config.yaml
n_layer: 26
d_model: 128
n_head: 2
n_kv_head: 2
head_dim: 64
d_mlp: 512
vocab_size: 8192
activation: "tanh_gelu"
norm: "layernorm"
norm_place: "pre"
norm_eps: 1e-05
positions: "learned"
qk_norm: true
attn_scale: 0.144
bias: "all"
tie_embeddings: true
parallel_block: false
extras: ["capped logits"]
init: "normal"
init_std_qkv: 0.049
init_std_o: 0.0068
init_std_up: 0.049
init_std_down: 0.0034
optimizer: "soap_variant"
lr: 0.00629
beta1: 0.95
beta2: 0.99
weight_decay: 0.038
lr_head: 0.0204
grad_clip: 2.0
warmup_steps: 50
schedule: "wsd"
decay_fraction: 0.7
decay_shape: "linear"
final_lr_fraction: 0.1
batch_tokens: [32768, 65536, 98304]
seq_len: 512
doc_mask: true
train_tokens: 218600000
steps: 3607
dataset: "wikipedia_en"
Each number is 128 + 32 x the weight over its row's rms, rounded and kept within 0 to 255. Layers, rows and columns count from 0. Numbers have three digits each. The size before them is the row's rms in percent of the matrix's.

# layer 11 attention output (transposed), 128x128, rms 0.156, rows 67-88, columns 64-127
099:105151191148139094134153073123164066134066143104157073125161121069118141085090130111134097203148140125159097187133069171083113134092137118102096156117133116137123140089174149141122135147087147
087:145111161186168143107158086138079145125144130165098148134082143107096111099111130164207134118158094155178115140050100116134124094067061127105135171119136154148076109109170167100141068175121140
110:146141113110120184141130128175162130095145146110158149125120173112104150162109131140089109092133094124084063098167125156096137104116109201140127153159158154119134149125130151116106123188081102
098:166140163081170123117124130172124108100166141071123121110053173126166139131111121102174101075121077151184093128124106086141163091106106145062133255109152129154158124125150137101112192136093072
092:104155096144164137114124098108101104128129162193050196103089072107115128162136150175053171126122112105066109160117050160115125148119155116125139130180122167120153157133180086140111187120106105
072:109148160154097143128135073092100123104098162121088136095164149111068166122148098140094095184156135090073076118097071180141122164101136143139200125190150105104144120140157098121130118109145088
075:197177092077120130069166086140120115092162143053148118106160133142137160151183104133154119085107124138098095175147162151160096111097130151154156146064139112098095143102109135068116164088126123
109:122085164097157106075088122140102152144080196117109127108108155121114060187107178094082159134087179126124150110064143160113170136154113178111127100122130076141125077159098176166150143128160098
094:151147140154117103079109078065118178142120052163154137114091138117120182154143144133114120173102101152102103110135090097164078060073173057120136189140116160113134172111160175132089137135148143
100:146165140109141168123184116169060118162113160013138122105133111118151096096151131130063091175100168122098140140091069135084151199168104110058145110101138179135104136122094038116126140084139141
098:095088150145139161162123129141064122129098146193152124076084084156066075119129140103150138169117145151011169147129091139115146123124179139162156065173127131119101115169095131195164134107159167
106:098031153101131148066153067118102129112129158090114148174182124157116135165112130134130192116128105137135130160062150155208110133090105097133083133142101149145041083104156124126190114159115123
089:176140126139092149165153132163140104096095168015130135173133168153120092132147171135162123126112138098174092119131103194132162164140093142145152094148137096144094098087155141089160074115106171
108:110127144105083153134121172160099129099137153062142101114123116104142072109146138179157108124125121187127153135092143146128076110125203129096234146156169128142121163143170100139167104105163146
089:138142139173153125189101152143146134153156147135108120132127089115135099110168111185148121089138129063130124106098147134092122138255066120219181066165110123138138082092114097118118117098189111
082:134145151122133151115197102137149102154122164058132138061132059107102085116164137149109162198079135081064148144182131102114067117126134196164124107107127148114155114118087121088103086146171091
083:097101120096155145133145101113167089130166147118129133140118133112180157112081152103190133151158156073104067129100149132102172127164105136090126171134125123166147057126164200137172123170095169
097:149117097075115120156100157134131101191146120190183083124074132086091148040098132122116110076109156109161123145132208172149139066132152119089130167119142140097146110136160143101161181160112148
098:181141157097136150112123097087187136162141104182167119133068143126057140137103135094176104128121107103137097146142105101154056090064142094176185181161113063084119080130135121116175142170148082
085:169125146142109191172115148172139140106120146176114170113152124143095142158135155098121116134154134122149125156100106141148134160105147143114160029163078118130118114120093127153183131132144078
102:159175110151099180136131118122160153060116103116152192128145092143095105159135147098096170103135137050141102124149118130155171125157132168136111043134047136114136170057130195127110135136149136
097:135160118113165125080161150118138107193128174118084147126145104100161078124086114145167072170188099104129136107067132090163142148084097142136147102144133142171138099144094077083151121113105141
# layer 11 attention value, 128x128, rms 0.25, rows 68-88, columns 64-127
095:161165086190120107107117107099146137095170122119127119137180203074081031135128154094138151170141161080076167137157121168098154144170165170163153088095147114153123172157114079130192117180110084
101:132078153110158114055121124154135120152138123190149112151071088178130117114147157184147099136113148148104200209105091139126135108156137054173119113092122139158145121110132106162169114064150132
089:153139144157141092125108127024111148169091084171151126094162114178097078132083146143095158132113161135104127155140100154135157147140117147171141052110126134135131143122119147158191060136104140
089:129138170136104146091120138111107134137088108078188155147133108157113186128103130137145049095119158156145220121151182101083124103109061182076083164063144082141100096154126108152108060128161144
084:067142109144149108118147106142164138116128082105149106156105134147163083126104120118183111084159155130107194119132133082044103105151136141085000149096116138192104164164136128152093126144109156
079:114067146126105095153098175062090157150106103156111101107124117131144116135070142110080158163159094170114126140143090117152160096143167097123120136172141188132130128157132138148146147097095095
101:096174113154110123203101144106132153136162103118071094120138133183111148055136119096172136140167111144128123075161124121148074161080186163097096168129116156098144139164088095070113139109144145
102:146148134117120146157105127214147104108138136081151134137153144123096091173159133131208091097101130064104146140070099180107143146176084110122149096153162164125099101146128087144123101090143123
096:157124097162114143136080135066130144130117076126107151122157122133177175130122151080170113100140127138151094113160150149122127075127132180169107172151096121094085119210185117111148133120106155
102:139135056154125135123130131178205148112160104105093093207165192112145167111133132068125109173106109103144084093117139136152133121112088135113100163149148132131080126161133067078103122139156147
106:140126135143086132151091134167114115152182163177117116157123142080144041104148147045120122179224118132085175115186130091078163137141121140133157187126143140157128128142105155159094170122134098
101:086092128100137110086077160062099163132139104179106126093121091123143161114112085135059126095121115190106113155173160085128105078099122132169117123125104086163153146097085131150142188177144129
097:127133092129140099099088133041124127171123113193107112155119090156101197122098088140133107105106119103113069122122102128123167128123067193111071144128119121133120140109087142128099135118123159
094:121126109152139125096171157091090119090129080131117132126088167138171186159098128182075162173103143191145094140190138137179130109080200107110103128072132096138150135113124143125145172146070132
095:139141082098091126117092176095092187109135099155133100159081144136150191106168105170100098053142114154189114120103132211140130122116128095104136153164116124131143091132119158105093170090142180
086:151128168118163108079086113051090191115089088132123127161129128118119100064142108090084143172101061174094205175186165085162129186066154147153128104079168123120133184174093112152143131088141105
095:157118112178160131112128113120162138118083142080109174133145095139111112134113139177148150184142105153129090128165058078155157215114089139099159066118081144110147158180093131119142087136159145
095:084138170159151106107167142147110109096111120093133040119129152111113084137120128156120162154136144109083111116119108170115173154191122126077096075144169187183104144106092112159114116101144165
102:099079102160122116069146074123157136110157125153116066131107152087152094073158117146169134141120160160084171145151099111113124103150143129142096169099130134134124114129188130106102137117109170
107:102101121106135159102142121178098132103149112140150097154088150088163163083168110177148078131070136147111187144106101160115099069079159124161121158132127096139160111109143115147111095116122123
101:125132161140030124125109121079121131121129093128126146126095137153120129143154152106101173124144148127118085152201154115142140135171198171101138131107139129086132135099152197167101184073140097